Each number is 500 + 25 x the weight over its row's rms, rounded and kept within 0 to 999. Layers, rows and columns count from 0. Numbers have three digits each. The size before them is the row's rms in percent of the matrix's.

# up: layer 4 MLP up, 2688x448, rms 0.102, rows 1748-1860, columns 336-391
# down: layer 4 MLP down (transposed), 2688x448, rms 0.0992, rows 1748-1859, columns 336-391
up1748 090:497507493472506513497496492494469477525521469474491482533429498496488498516503502468546541496499509479497490512490502473489488488467499492503480491517514518490497492470
down1748 097:546483492479510433523513465494490545536569510519475521541458467491515511504533521498483509492519535470470461518532511523473523489503538524478491495456485527466501497479
up1749 098:446508500484498514520494481505518511495505472494506504467451501486493539539509526518451554495509516505497486507487518497470527509453501567494515501506493525544486521508
down1749 096:513471473481540527527524474466484489521529489520495476445482522510457536534517470475514493514529536485492505524538520500518501490491540524495496504533535553506494475524
up1750 090:493516502490485458497492508481526480534494499545527477522487442532477503489476520527512515516486505471492505510477505513548489474514517519497525495516523492482501531506
down1750 087:484475518461508504504481521521503534470503490472507480499472514497478502484498451514480504498548494498541515520527498515488491534488527500543511487503530529506518484471
up1751 093:504504477483471548545473515499489509500502500468494475483490481528518482522541529500528531522513491501523457525510493479526476496464520474542565478466510474490462494515
down1751 090:512487520491502476465564486504463481513470532494500454461475515494487451502539473470509512479495504470503515476521515506492534458492478508490464491487486520523497498504
up1752 110:541483495501496498519468537526467504539507493498509501495498534518469553468464510558503462483550518509504509465467498513499500506480465456519526527494523475529488532499
down1752 107:516526473477487548524517506469487493485463521510494496467508524465500506451485507524512506471462469513512492471464509489474506460485519488471501466484515484536522482533
up1753 084:509511498539482449468472500500541498483518506491512457483491570494534514488465485475462514548491499514460506535488493489508501528454533498502484510481507475544527501512
down1753 084:516489513473502483500530498523512488485484497542498513513498481504483487489459507483534484506495482510491527488537531475510478492507430538516501496498527520501490514532
up1754 104:520515492510497500518524566550495486496428523520441516502494477480524495468500507526471489467521494514476488499509470506516498508478519499533500514547494502522493558469
down1754 098:481529539514537503484475534508514508523505550522504508493491495522500512495486512493474465505486473470496461488515534472504489493495532498534488460497498482510513547499
up1755 116:501536511534471492485468503472541486496445470472514478530510508510501490500495498506507531493523488494505494519518492510508516522523511509549473481502503528517479520540
down1755 123:483506526519466477498512505526489488493492520533483498489512493486498520526493498480472484507542458488501499497484467495522468514487495452509498507488505523504567490463
up1756 097:491499543493520469552436517513477498492492528459498520458505487495506479459505454476501500515487486474494500496508489520510479496507544461529471507514490463505558520502
down1756 093:509522502516508479470482503502499522472502471499458490514484501435478515507459478489475485525485453465541557483543503483535489488529530488498468499550533494500517511522
up1757 107:492525482510483515495507526473490498518493511460506480485485458484521503520464524478523494468497500502508494482475490532520513504519531509509511513468503523550463505513
down1757 114:528473429510513523506507460460473504512486514512450546511507584469546521501483481495518452484524527488504507472485496514521493487508490539437514498453489489512489515519
up1758 090:504519489490477519478477460493493484507520517549469465528483469483485511501492501481460498507481545475510463498511453523490453539516493489486529517531466462527540486463
down1758 090:519481509497503480523501521482525506522493524501519509468505544543473504504514516499519469529495520491476483504503497503482473514523504527487512485503516459544480491487
up1759 096:518526503511483500507452527514503464531499514544521517489507476518513501502521512518505499475533475561510468524483496485530505512486507489527518517473457503489511487475
down1759 091:526545509533510531512545501486486518453522519472496474499512507501478467497472519493550463484478509478534534487526513514514476473473536470483493442518506454461503539527
up1760 109:506483539469467498499465511568499500507494518478508476494544493483521515473491518561507513512478524483502512504470516552492497495496525485503507470495515507493511513503
down1760 106:496468493507535521503485536488476472477514468514505516455522508529513488497522470463505521479478465534461541528483524483546493456442509497470514476491472512493468533467
up1761 116:503483492533469538470497511465497529504455448541505538506554500484550518486501492508477495517497479524495516478522494451509498514508565467515533547519514472505520538493
down1761 112:513530482518477503507497520518482498536495527486518523508542498508529556485496539477505506524533508475471521538543486529497481475477486554520505486516502496478480498496
up1762 108:491542519473517531486487481504516485478503480530467482503453509492497494494577524484496463522523506519503491440527503481525500449514500484488504478499522494519495490460
down1762 106:485543504519535504494472451508515563488525494487467503506521491474493514528523522487528470508451560504494533471489484458474483497501505554487541498498481514478460504478
up1763 090:533507513451469482525473563508486492521525527476488494502550457450485553524471491536475528484528501490502520525499537497457453478458522507480515461496516504530491500520
down1763 086:487487468500476510495496551507487487492502445470513510497480500492491538517493499523470479508485524510491491502422490484506477546506485492493484513472473492500504515487
up1764 094:494471491516489495489518490482486494503488494531471539543471516487485441474526499523476503527504527482518508500523495494501502474452502524509539545546511487501508504485
down1764 095:467488512530490512502506507513471543520512482532487505483476486505510489436542468465462475521514526493503463482466494505504496487487506499509489486499541503473494514482
up1765 099:447478481455508478503532499487455455495524541495534505532491483518506503457486509494507502538476480486511527519504492527442493454551514516484492517519458524531510502473
down1765 100:509518502512461525469426540482489566517499500493479545523454474489500503472518502521491501473473472510492502430475547480512509534463486500530500502479529496507498463522
up1766 102:521504517458468502499561536512516496497488510485491515483525467529477524474619518521506464505462539483526469479492474481481491484488486474500501528502491519568463493492
down1766 107:542486517520451513528481495480483507503508510488544447476506496566532481501505501473502509527492496519508479547516485567493521500469500502486496489553513491523453493485
up1767 114:485484473527527545482519514497503486497491516479479467517497514459482533515463464508512489474497521467496505522496504506535462550444559507490501506507510475467507488481
down1767 122:483507483506483493552517559492477484505493501478477506507492522475498489525480507472533471483531512505489499507521503518513506503521472472490509550517481467500527494509
up1768 125:483490516482491480485544529558539463458460510462515422551486484500521462518462545475481499496493476473516489482502509486485490534522489490495475522513510514512449540501
down1768 123:522482486510530483521545495554514528516471515541455466479505508514512490474505502479517514544495511454475427480479525526496513473538525485472507497501512506528496509515
up1769 119:479511529497527521490487506537482534516498504501508507445457482531485486506521464517486491494479503476510530455452481471527506521512480526499544522506496491498534483503
down1769 108:520501508512470515505479506463488500485507486496479483492490467476454549498515536481557471510498500470469481536487441518497474491523496463519495508519518498533526519468
up1770 085:479487547492418517491456491522498507515454538503538533480449462535494464484496524511483464504536498519523537526520513522477493494497518470522512482471456493486539515496
down1770 083:500453491566473465497514525463511463486507516493501496485517519472409468549483540504552514485484485466477525508514525440492513535514483521481489543533516536507544511528
up1771 085:519500485479484467496464430474528500491528515482495491502527447465486489510500510476531473473495467477534481513508506460479472476463547527512509464477465492455527502518
down1771 085:474492518471468517538501516516515491521435506451453527432503508492483499512499512575455481545493464471485503513512482521497503496480501476478509526478517478506499552452
up1772 104:461514477478531476502492502490509478509542536516493489495485503485493491473462482511489510510518483469561478469475503538526501480518533442529529506477533504494494525478
down1772 118:510476488464490509503477505500531475508535472476462520504473463528509489466480477492471515513490514490550504529538491510466518477470507529516487494465534484516463495491
up1773 104:530535508464493508502521476498551495500533472506522473526469495499496509501446495501494496557474537470528457502517516464530529537500505517498491499505463526509475517482
down1773 099:490470497538534544534511489476509504433468447554499495457526521504513495470508531453546556523473471525468506499507492463466487517533481523525503484470501493507534489444
up1774 093:488512469527531485468480486518530525497507513511510555498490560527512521535517483485453497498466480498525511478533453485509518490553504503505536471527478484461468528470
down1774 088:499451506491473490520486523514464522544484501484535500522527475531493515468540504508498505536492505540500440543438515510520470488518474543494497493490506486490493491500
up1775 090:469492510470519448501466494498498492533454511455492454483528478462519546489472475549521479486449526472529497501528528513533482527498512507511535455488504490443506498524
down1775 089:507462509496487498523553549486495488502558489489502503508489480511493492539514522521522477520545502502479459451491464474482496469488457526488513535492534523552476501529
up1776 101:489513531519524486496490505521498525541492503489508555481504434514472517532475515488483504542522519508479506503513505494521486452489524500497533514538494486497464493503
down1776 106:590478480488488532512476520477474488503509538544513500479523474512483514469503510493499487500511520507535511497521470512482452445463482523486567515501512531456496482539
up1777 095:529546497506486504483511499466554541519523470512484496479535537506523470478528514515478525523450552512517523481480502484450538471489494531519510530489473466518467529467
down1777 094:479505504518508527476477487518489470499477526505516510506504505510452507556482510498491517522492448495464478524467493470497517498527499490497523455443494500506523518509
up1778 101:519531474488471436495509487490479505478504521500526519510512486525456511477479487469528517507477509503503469488525509530562497467503527499553486519525484509510510479487
down1778 100:516489513542479552503500482480466510483477489491551443504474523484502491480544467466508470474493510510488482502471490491482513459518490509512518459447490479517488467477
up1779 097:512516525501531514546533508481485520491518533486537501496516511503516534477547510515463467486509462485520507524495516492458500502504468522543531465481513502530494558462
down1779 097:532454474487453497531506530506532498509480549535470506530505527471532511529507514535504533498505484506484522457529512536498502524500476480508499503455495520552514505469
up1780 123:509527517494492518517513493524509510478508516487551434486499510509514538515522523502463506500519478495524499509528487512491516523527517482523465506517497501486498507430
down1780 127:518524524506526514474509504483488556465515506508525500488492522475509479574470529536490497496523514489469540505484467508461485484578481486536492500526495481538491513473
up1781 099:500467478524529461509492517545491496506513521465501475521467541483495505541480526514529521523493442500497485446541465530518483522465500486445479528525533515498469497468
down1781 094:484507536499520510484490488509517552500516516504551521472551496477471527477545454561453488511502486533539499524527510498453510465523492489543509469457485492484509502498
up1782 092:500501499499523508528522532461473535515480482466486549450458537515507530496483512518551509462508487482507547486514524507501482501484493500509524512514464463515458468539
down1782 091:551500521472538480391500491494497490521519466449516541511516441492501496514537509499455476482499502492516459481515508512510514473511496484494493513521528510528512506472
up1783 101:529506465486531477490498517501519559506511537481537465541451511491497473514495503487466529542494534477526517494500527538500461521531491500473508500518538516473488484475
down1783 096:514497502451483501509484515506507468456482531502495494497488518533495500512494478523515470501472480524518489474522521526521483499469477499501489501493554507498543509517
up1784 069:505509523529491485488514467502478510494549501487460520493465486508499480517475522477483498500488447513512478495461468484494505472497508506472443459539504508514532477551
down1784 073:473499499483475501482471523491487457467482513498501471515483498490464507523486469488495545514506493535516506488482486473494449520496510503554521527544458498478484499461
up1785 113:459496468500515486495503490501520509499552491522491500533489517498510508470515520503510466487506497486503459501545460566532479496533499474467531518465483560526487540496
down1785 125:527508491518474512525539522513464489509531471497515529510566528501459505535516520458528501509524484498522460488502553508501524511501504481446478510482529506441480506496
up1786 103:517542475506475474514457492526521521538510525512478468494510486510551479459491466529492462537487503484485504485535524489484522502491474477516484537469464486491525461481
down1786 104:506514487505496514491490496523484511480477517500498508556507487453436502528467513546478526483524521506490521512505505478553502527496510468510521497532495481516522483556
up1787 091:508488524515492519472474508529529514476518519463501539502522504519512484514496511491508528514502498500512489512526527498513541526469484504528488565493461520508537438539
down1787 092:515499457508496543508491497460483517482468539522474458501491542470533502508524507513512478468475486528491473506487470496490495479464498502479486461508482499514504516485
up1788 105:515467501494535489461487491508472477482534475517475551509483462524480509486560429504498515511526506533496535513513507499512505512495475554522477489522533517498475513486
down1788 105:474469480507518555508490514475479525514485480515500476498540557534524524482489511503496456507566517516518482483540507482557476502508464471552521491533497567472520502548
up1789 095:528466495500505525473479511493503507476515494490498475493442493462530490537491475492473463533510530527545499482482530499478495502515462519518494510501455499513515517505
down1789 102:503483494503469468456501504543473533486477493492476469444460452450475479566455486525503498446513496502493503479503534533517528479494437509504480513504465524486526501513
up1790 101:485529492511555492502490509481472517499511497477494481449486472486470470472482523508483511537450508501519459482509474511493495484474552490476513495494505454540453470485
down1790 095:545552465501469503501452497496482428455510484507532534476494513515567505504516490500492525501518512508503539529547516504471436524495507499529502525493504531468517500496
up1791 099:490479492484487478528496507490468477499499506468499534516516520502476487506553517507514555491542490501506496476511477503494501504499484514455530511521479521466521550499
down1791 095:530590492517489564509511500479500504488511467458488483457493469483512472516429511497475511480521547489522518496471526492466524476511497498476516488476501458548480496518
up1792 102:478560528463496496503550516519519465500483530475499463535475465507501503503494524505517475494477498495514484445489460530522437486494524494490508542522491495494531499513
down1792 109:478499497491489465520453440490492490477484519461551493507529515522541510515499525510533520486472533465484469505478481482486512510494524539541509465520544506470503507521
up1793 097:511471522488522499476523455472493514458488468519500433510557532527481478464451512454495484523521494478516463456477516512475492521486495525518497502501530475540503470489
down1793 098:551531537498489508520514541476468501508491564475496491503518508506465461535538477502489459510481514496549500497494492515507532530521501492514446481450496503504495471475
up1794 095:502536459461480497474490520489487527491500503465504513491506518486486480450507570540503467496520521443519446502460553504479514512507546524503473482503521463504533485504
down1794 101:494473524485517507502520548500532529515484500546510457497532529516512501501509482538486528476496516511531488485530453490498496482529504500530517537471501513501498470493
up1795 102:503473465485490532525480497552515466512533468512519457494489451505490502526516459505512550518508522460472445501486548494498510530507466508506525470509471496520491516496
down1795 095:521500527488474482494500500521513538490501509485496471503511485512509467471485527461505449510498500537510490492535450512490458517465489490479475514439524504500516537491
up1796 104:509488549473504518540517534472483474480556471502529487537474474489486514464499528446501530458532513466493472492526495496490521481476533508531505505470517532461464527486
down1796 103:499445491502515494529522473467495519502535480518483491480508507532491526471513517458491529512527501519499473502469494497530499504478561511482520535511503498510475504495
up1797 081:499530484505483491463482515513491471496458536498488492463517447507490476513547443528519473501482495496469499521516520502483529500504506506502527479538502498508543497476
down1797 085:463476534533513453486469481521483499504500470495456503472530471466476491468510470501463526520489514534497491491495513480519530491509523488490543495507528526498503491464
up1798 113:469483502499495523518471465489524504507493459436514480508479524501519520544538452509530503492545492537524481511481513469468474507502442535519516520477480499499471484516
down1798 115:535495486540493514547521519500515509498507471522532492553491470506490487503540488470513507493506497518493529507536491470467504506468515481506524515498443483502509478505
up1799 091:500501505501489498519465538518430510570518498472537526497516525485552501478522432512523525529486503532497467486509544510493503501531483470510474483442502523530502554492
down1799 090:477503452511519490500539500541480496489506481504508502462512503495502518553438561530489497459556551516492478521531505465470510457511502518522479461459497522490530504516
up1800 060:502492485464475459488527524521521474498532523532526501486477498513482524484518472481504540473524506487499488479471533495498511519493483503475511502522454483485496481505
down1800 066:491467501508492492476485477529502447477516502505496562474503506468481488513502478530474514529458474509501509559541481474501512529514509482567495478489528501520543498499
up1801 102:521550463486488526490460577478419531482475490518490470490544530501500506472528487503455502516497526499513529480522482525469499496470484461486483445483506502495501459511
down1801 103:499505532516532496476497504476490500497502532549526503509534493478494514502486558516497504491514515503483487507524493477524483470579489530488421489446479492477459520499
up1802 111:511464501489475499459471458484501528489500456494484495443525480490467498477480493509458502528484531492554483461473491502482495511512463470502488532461489475471473502495
down1802 115:496468508486454528440534489506490479488472491485524509513526502464491472503491499501508502503517502471506559522476555515508459516516472484547498530537508516483484511523
up1803 100:487527483467482468485487480485503513465519506491488527457509542530471486470501531495526513527535494514517570508499501514509511504499476480529514486515522508481510507503
down1803 113:467516514459464515500505524504481528508502478481529543492475500480451507494463498521489532476478512518511544525471471520482443466469483508561476509524483499475521500538
up1804 093:484462503514511516473467493518544521449544516494488493480505443478449491506497477546509517497519505488520496510527473497501492483525479490509517479513544469467478513462
down1804 091:465462494478484468487494507518458512513482516477469477432527523509445475534485506538484532523523500525601502495489475460512482506502513500463501513516448494508503496507
up1805 098:476476504473522503490573509476476468531508507527514492513487482484509492494493457488509502485515528471538503528515517477544508561512516439495498502481489522521499478488
down1805 094:540485528509485518492499529539518496511475494434472485482436497516489455479546545533484526506545540535497510513481436520507478526523488481484509513526447473498509484495
up1806 137:474485508479502475462496476481495536495492455492518514494433496516490504466559513480461457500487522507509485501466450486487516521502507521484489519533470509516536497500
down1806 136:512544472528510505486556488492486496504528492550514519503486501514516502509542487505517462504518535455480506512454478476506496500514456507492476538514550515520485504493
up1807 105:469500476522499512526474502468461478457517544502475517521511501497490528493494510480491506505503507522520500482472469516520472547464502523517512479508498525499561536527
down1807 109:529495485522501502551549504533457505455501500493495476543499560491510532532511461445534506521495528481489529502530530483515539500521510483487483521498521499491500499498
up1808 120:518516518456508485447500478469459485525513541486478533494482487510495476515480511478475519513457553506500509517488505512519495514482528506535512453492451489556478514522
down1808 122:502524496499464467501530488509490553515539484507489517492496552486496501501459543494496490459523487482531474456456498482513511493535456506531481518468492524493542497485
up1809 076:486512490500460452537481489473524502500516506491509488486481508496506497526464456499511521481490462543531504468496502531512508510483538460515498499465513454543497458509
down1809 076:540528522495510487485482507515498478477457461509487534479494505521514479478476528532513548519517495478470477521507511503538485563495516514454485498481508491486531532557
up1810 101:466530523486523475516500511506527540495461533455505499529498564538491471496499540534527496478505450487527503487512472548505558468488504525513529482490494503462493500472
down1810 107:484542534488503472530539482534493514495533505563505478505499489490485483498476494490528468499462487488546499499488469465533528500470457485518455486477483495505494541517
up1811 085:504496497470439493474462534466507513516514523480484513508466489517485510515511498501496491517493459516537523500535494459505497496517523513473470486476521503507536519455
down1811 089:513483512456477526489519507462472476477564489529543525502533545452515544519541497465489511445487476482516488516490430512500442510491510516457505537458486526487515514470
up1812 101:531510494491479480478548470495538496459544506511489466504492551477488485493508436501488543483463555505504492513487508514503546502482484496483533529484489438523485472517
down1812 094:479521531504508544532494496522508460511548482495500463481504487464496558510547507521524463494505469452479495488519474491508511507524494508486527494483501529477528484481
up1813 089:515506495526513504504508482486492478507541538456515510498535497489534511563511532469507553467527530524539531535513517506487544502513497527442564506475443509521538512522
down1813 094:442502474529571492486490498473542481467524493505476495469497540501459561482519486520472503501467519502493477504554543484490525497456527510475479458535537456528533510488
up1814 107:502536494545442452517499508495481530470512471498482482517482544514514507496494536503505500482515527489463475506495489515517494500462461505501544529517478541507478490469
down1814 102:499511528522517485493511529503448495499472543519530492488513477538496511518509502532520490496488526513484503489482514546490537513521517536502478535496473478475505513516
up1815 090:473487508503477499488548478500509524490525530454483494525508508507492473518515519516501509540499451485535542501530456501452474508533542522523420505523505476517476572498
down1815 091:510460476473525518518504490501535484488494510548497492487504564515510567420489458477540493475496462516520514497496522501467478509527516519497492495497493524490502531494
up1816 086:522489506495501493514480537509480473507483498466554480473483545488478467472501511490526496505463477553499517525494492479514501519517515467523526435504532504503491486463
down1816 086:508472507514498511496488507515484508494467516488539498475497518533508493499433506501461461518524515491531473567517532497459542490470468502482534495548504492495500494527
up1817 108:517509480555454489429499478493462503497523498526478503455488545463471497500541471510488499480488496476528505487550526493493534493501503555526495527514503532524547537497
down1817 110:502518478516518489513501506504501509533531509512516474494468472545464502496506474465479438523510493485488460513480524492486477493496509537485545500497519512504493466512
up1818 100:563524546444507516502496480531524478508535502525535546542516502539524539482496517502498477485505521494468506525494468504455450523503541497491541494531490467466476468508
down1818 098:497453461525498514513519514523495507494478446501457482497455506511504491549518534535491531515535457552503510503468468529477522505493509475510508570500500497482552517509
up1819 102:542551524493487469533452493490523504449514542480474442501503527508497514497540424509485510538498520466458505531503471498513520485445512502442457519470494484497494508514
down1819 100:488515461501529570509497478488494510516500511514508528491524489507519438518465508541547492500500512507501451448496492491486499512506485506452513517561482529463490508535
up1820 104:523522500478478516507432489511515542524522494486538503489478539518527507477507505497496527494516494505439480498498469513512494498484539499513542537475488497478519519516
down1820 107:552489509517527522521467461534521573474468491489512494531501500519529519484477483500494504456504500485458521481500544536462490478509534521493481460476501502479515504517
up1821 111:473472479480477516536507496456493499489522510494542477490493530490563512464478479505510512491485528525472453510507512516498437538507501454511517540511516523524531506452
down1821 108:547505465476516491477477501478523480506469546425518475496501518476511507442471490521499501521533511515515530515557510541519481507496507529500511443509447497529500471532
up1822 099:533506513486510516472490499506501496490528513547516504506506532502524559503531481513479488553512522495510490486511496493499522495525445478515546466468506469525464519499
down1822 095:471479539536493467524525450456558508480511438512470506484489501539504478459531499560477527509530467499479486497524518477526482493516515490495466581510531537529468504525
up1823 114:477469513498506490471495537560489455500483506538497512514533462533498517502523516497500555519507549480505468487504493520488500440512517519486513457494535522529473559514
down1823 113:470476510513532498516501535501494544446558445505486496521504486479477512491512512525471522512509511485480501485506529498512524503502485504480527504459521479511457522516
up1824 094:525496499493560523483484471513504512482481530465498475447490564513478508516454537505470510486500526542518520467500486529512535502489484551513500494535489538527504478474
down1824 100:491534499495511492467502521522481542507483517472510519539522499504514529505488520451536549544456471493531502476481494496475521501454493489460526538506498487485529562458
up1825 085:485501500475464515543529480500512494501519508456510503464512539518495446520509494474514487479475516503511519502471481457544513489459456482483491533494502504493512473521
down1825 081:515525517517520491484516500514504483466491515513461478565467500520518529495489506485507548528524485499497470531520502495472506486503554484477500487483485486475512514514
up1826 091:493514479460537481458507502530489499483536504500526523533453507483517544531484475536501493510503496505475480495519482505520533448497493467533515488446551499520497506497
down1826 089:488507511576476433475493496508490541483467510481478477479463446524505535444513518501477509526528482500540494462476497496504496517542507490467527522480511517511492487493
up1827 095:530498508527538515524480479503506519451528487467513500487499481486521551505492489517510516467518473553456478498497470478499454523456460515482494474510470506467497505493
down1827 092:487507484479474507457538487490493496461457508506488529498482479502515549446496517503532508473489497472504486512537552486531535478491502477486507511487501527504490492512
up1828 062:491516504478500457500521513514503501505516487505497486523467481503469485513485518522504469497526528500533497486484527517490527494509516535528549512513520519519495501508
down1828 066:527472517492490509559519538534515525466547489531516532477475571475495505496514497487527516516505545538525510505520494491480509491506494541550489500487510459487493513492
up1829 103:492473511511534494519454486521492508558603498475508543512462510483488529500512468509529528537529499454532500469516450493533486497470509525505504479491481494445496483451
down1829 097:510518537472492527469474512514456520510480497480446491487537502474494494511450521465474486476526521534496482523488494545509442531465490480492464435482478506536496503514
up1830 118:458510548485494539465473494526531484463498545449508530510479453479550505552502505521489518454559527527504485502495487520532479541475516509502481495504510466521513489416
down1830 141:491494495526483540522508503508520533524524478528516518504503491480509513517515476492512467498532458526495515496498558519505502496517469527476457450476498465489510486510
up1831 108:480462540482481507487504469507540491517491485484500508497451563481504489507500530550542480506492496495523503529476521510477501505459527474526530503516492460540493534493
down1831 112:530495538505528475513470482492533481488499538473490468491512492523526456495487487494503433463504472495477511515520533468482517471513500465540497454555518448497542481520
up1832 109:477534468439493493523523489510524497520487537504532489513457498506518518465482522528515494484495485522471535526526501519501490502477538493487502497491463491500502522478
down1832 105:502492448496464438516509502489478507492486542499511527458506524521487489514529527524482488450496478471509483497485533539497520539488555478469507515463498480455512460462
up1833 114:507505471511557437483449482470480549563468465480489501466520505507473487469505468511498488555473492483498476475474487489490490506533518508557515516455491550511521455483
down1833 113:485500478547490512483457504524470493514516434507491572466471464471501501505487520509530489503518508474548491477496509477526480447488467488516504490469483465513519535515
up1834 101:500497485492513529437495503498483478494491515508478491554473496474545553545477469519484501471487511523529465516491503493525491469521547481508510458564552478501471515527
down1834 104:484477490545497485460486477509510513511458503468463506515507517502500488497518536512508468489461470495470467480496483472530493468515486492543453524531508536422525513528
up1835 103:470514462499493529483477441470475518506556491506485517500485489478493498512510487513492474515527505496487506520470521505482502540462530482534541489489512496512486509487
down1835 103:512442472498536496523501516541465547511465519490513502493490476472512487450477535490460459491541496498522552487465511506503466489499470504464534507509567519486444499545
up1836 097:487494500477491456495517540522507478492503483503535519542498472493473486523478485486464460480463541491486454484499519503488529528500481512496516471521516482496530493427
down1836 101:486488523506496483503553512502518471507472494536489487449500537553513511498514498535515498508505493473536435492488480481482491422529468471538517523474545509480502545484
up1837 091:523530464467482513513486522485498550537522483475520513480532494485509507527491508543505531530520492502479512516495493495491550450503497499486524505478467519463514457501
down1837 092:473507489492538522460541535526515493455551514523474474531462536489501495517507493450491528521549459518515483494492478513487528510513476539476531523528497524504485504540
up1838 084:550468508482497487495495480491478484524491527488530474506539485533513520490498488558486521530514464446515515522479517461509547518522535499526541503528473511530508513472
down1838 086:487523508501497526500440527541501525508531472484499476489480495471518489473507430511523505488517515517500497494519507496481504510501509513523417491488451487486483501497
up1839 102:475454486524468496495540466491479501538473505515573495504506445498505462520487425524536482502512514519551495453553484525475492485536493514481473519454513475500507518478
down1839 101:484526534452508531502484487516496520500526519521480495488489518538527460464481541499501514489532516467508498509499481524521518536515435546516500472501502478527487517530
up1840 088:506516490495478439500472450517519490435491490487462498449559493497464425490463501486485488576526472461477483514509518493475539539509523508449490543480523480505527471522
down1840 087:518504513532478503484435526534498548514487504534527491502460490511507521529541475522499465468457503464489490488509469513518479483544412523513474506514467496497470506537
up1841 101:503485494501497509513476524457493495512477442518526486516478501490500492515499492487499535473499489495449518560503484504521470517512509449522497499500529517498502501466
down1841 101:497521540516501540525517497459502501466475508486516462485503468482489501503491502510495544515476529517466540504502462507503534479536454529477506482478490506477477530508
up1842 104:459519519508489500526464521530495488456473481495512487529482478467481484533484465536461504512525484503530481501476500527481514478496491508490511499478512497464485524497
down1842 103:516516516501516475518492563459502468501534509543474495461500538479513522517462522492513524489486547537516519563514503523465496485479439476490501448516494494510466483509
up1843 108:472500510523483486514458515453537487482524548504505447512487505519522531472495473507480461478485523499532508487530505562510491515491495465507502492505499505549461514526
down1843 111:497498478481508504506544524534510530510518513513515513469468531530480500485534480494523496475519521503468480485497492503520491536476510525548499454458480489496517493506
up1844 089:515490495512535502493465472488462484493474496489515526462517475482465508486514494517504527496509534522482522528506502491517518497524525522482556551492526523519499454524
down1844 097:510478521501500492479449434478508513507474498502503469493491476548485481491515528496493487479505512492522490469492492459489493516544490514516526558496498534527496500507
up1845 108:501513497516477483486491505529476474498498523517453535542535453502492524490545500491511510503484517490484515483558519463534501552454507505520450503558528532486436480527
down1845 105:522512524493491500476511495470536496547492485535525503489491448487493472501517519514498531477479459493508487503501509503459486495481487505496478493507487509482516508467
up1846 094:511453497503515488472490504535499493512490467513476508489500514499459485505489502496502528546473446477507479513530507508499554516489510504514490522501475521507499547443
down1846 092:504511517498512465482562499477511486490498509474543461483522450531485501491495496511512488497503490485509535453494450481488475460511464494447543552501505510560466472481
up1847 093:485541507459510483469500481507493529501532495485515523467509539492507489509476491518528506521523530496450501469469461476458482453496501487518490480451461492499510531498
down1847 091:469505468459509504536485520516477496511511519463498487485483476472486526488506492495548498538516485476515528504530500524503524494495472511484519510535459475461543516470
up1848 113:530495505495496505502513497491537484497490490523502541460498458529497494524478475532488458547523472573516568496483509518514519510450508507489481480560505458504530530498
down1848 113:480504495538481437468461500521502500500500527493506504525520487523540534485467543481504461480487492493483511491474511514538495488478511510487501495515488520506511511463
up1849 083:514513488494528510481449508487529420498515474529494512494496492468521464514498503492493523509470488538464503548536499510517505481484524473526484479485509495497543494468
down1849 080:471518483488488528512520481516523520499524486514481469491506538500497509480480551553484504513532538531496500497472477542475499559464492446477518506539476498509538524471
up1850 107:505486447528481489487501537458525494460508478496502500487492503493493425477488500474510505459510520511481497509465497517517493503510479507530529516493488462511498520490
down1850 100:518505520502544512519449528490495536512475514501522543507521533542479544526480481547518507531495499501516515483494503527491492517525487517509495480518517532528468511522
up1851 116:495484510529496480503501522506481487468496501478511520460499530516540474503533498498502485442510579515506534512485466522494480461465487528502514539489524487519514523474
down1851 115:491574513539514483491463486516455533515545509539497464467512550468466508473501523475514478570493546492513521483515530492501546504448512505502515481486506485513526532477
up1852 095:471540473475487529490447535494542511500541484514540493509561464480450522520511546501532530492437491469497469492504543507449493477462498511519507488484471501549503454493
down1852 096:477478529470516501511508482510472495521451474501479520438488541506541508527512481454484464511531483572503513521521446537493501489511475497544483487503511481498474518546
up1853 111:474462506494462476474509514497523497503495481523454510494510511500482493501443537509509486497517498488493503507483517515497551546521543473509492484492544520487527524514
down1853 120:497517484511457536505493474523460528484496475526508579499524477466478500461480543508499479481490470480447523489539516473515449555489477489529467539508530487503481496462
up1854 103:463513500474491447505524461502466499464523505547482503485514508503483515540540449529499502491509517530512539495547520468526543530454499496495484472514501527520489517487
down1854 103:534455492524508464477521528463491516517516500512483503506528529486472524519493501452517523495536477470457512470512565506504479475503504507508462506507466479538510494453
up1855 082:525471507489448536498493508500470491467490470500521545509472496450503531555498497499528496488517523535451519520505530586542513467505491524516501514542494482471508467531
down1855 078:480554516540550465499489570531539493547505521512504496458464455505484487450455517505550488558517499480503506497501518462477555503507502532481537468500479515512438513453
up1856 105:534507489467468477529463493450508476534492570528525493480516506497498442538479464472466491470506470522549524480470510554501530504500481471506513464495482466519475482487
down1856 108:492475492494503472518508493490499512462543498501490527482475486495498477504484473577495493499508482545507465440508531521452503481470540476508525512511496469459513457506
up1857 098:472476477462504488493484508468482528489482519476488499473519536527516464479493507475489549479475510502461546453435528507486496506490493519540531500482507449506496512521
down1857 110:561533480500504510526547483515536517538491483529530514486481512511458525497530511500506474480515487492487474517528518523495467469519461532484497500460502527461484458483
up1858 089:485518505438488509512500511518532480462502482512484523491466531525494469516539494530509522488539489496452494493466505499462466564496542506510458412486521515492504482490
down1858 088:468502534543499450553513471469502528484495502489486521497470496479511497440535490517477481503469522510512516538487505500526469475502465495478542499503474507521464512509
up1859 113:466496491466484475512460503460492534474495517485515454478474503510482500481481497558511479482489475474495512494512486496495496520495502532536498438461477468531471480491
down1859 114:515505492482485489515458457471488546494488505460471517463487540509548481507497480476527504449516496500485505470552487482457496483469481503485489460473510532467488516475
up1860 099:495551493506464470487495507496504513491474507480526482499526489502456543501477479496436511539501527464525469556491494514500461517469484496477508503493518497501491539508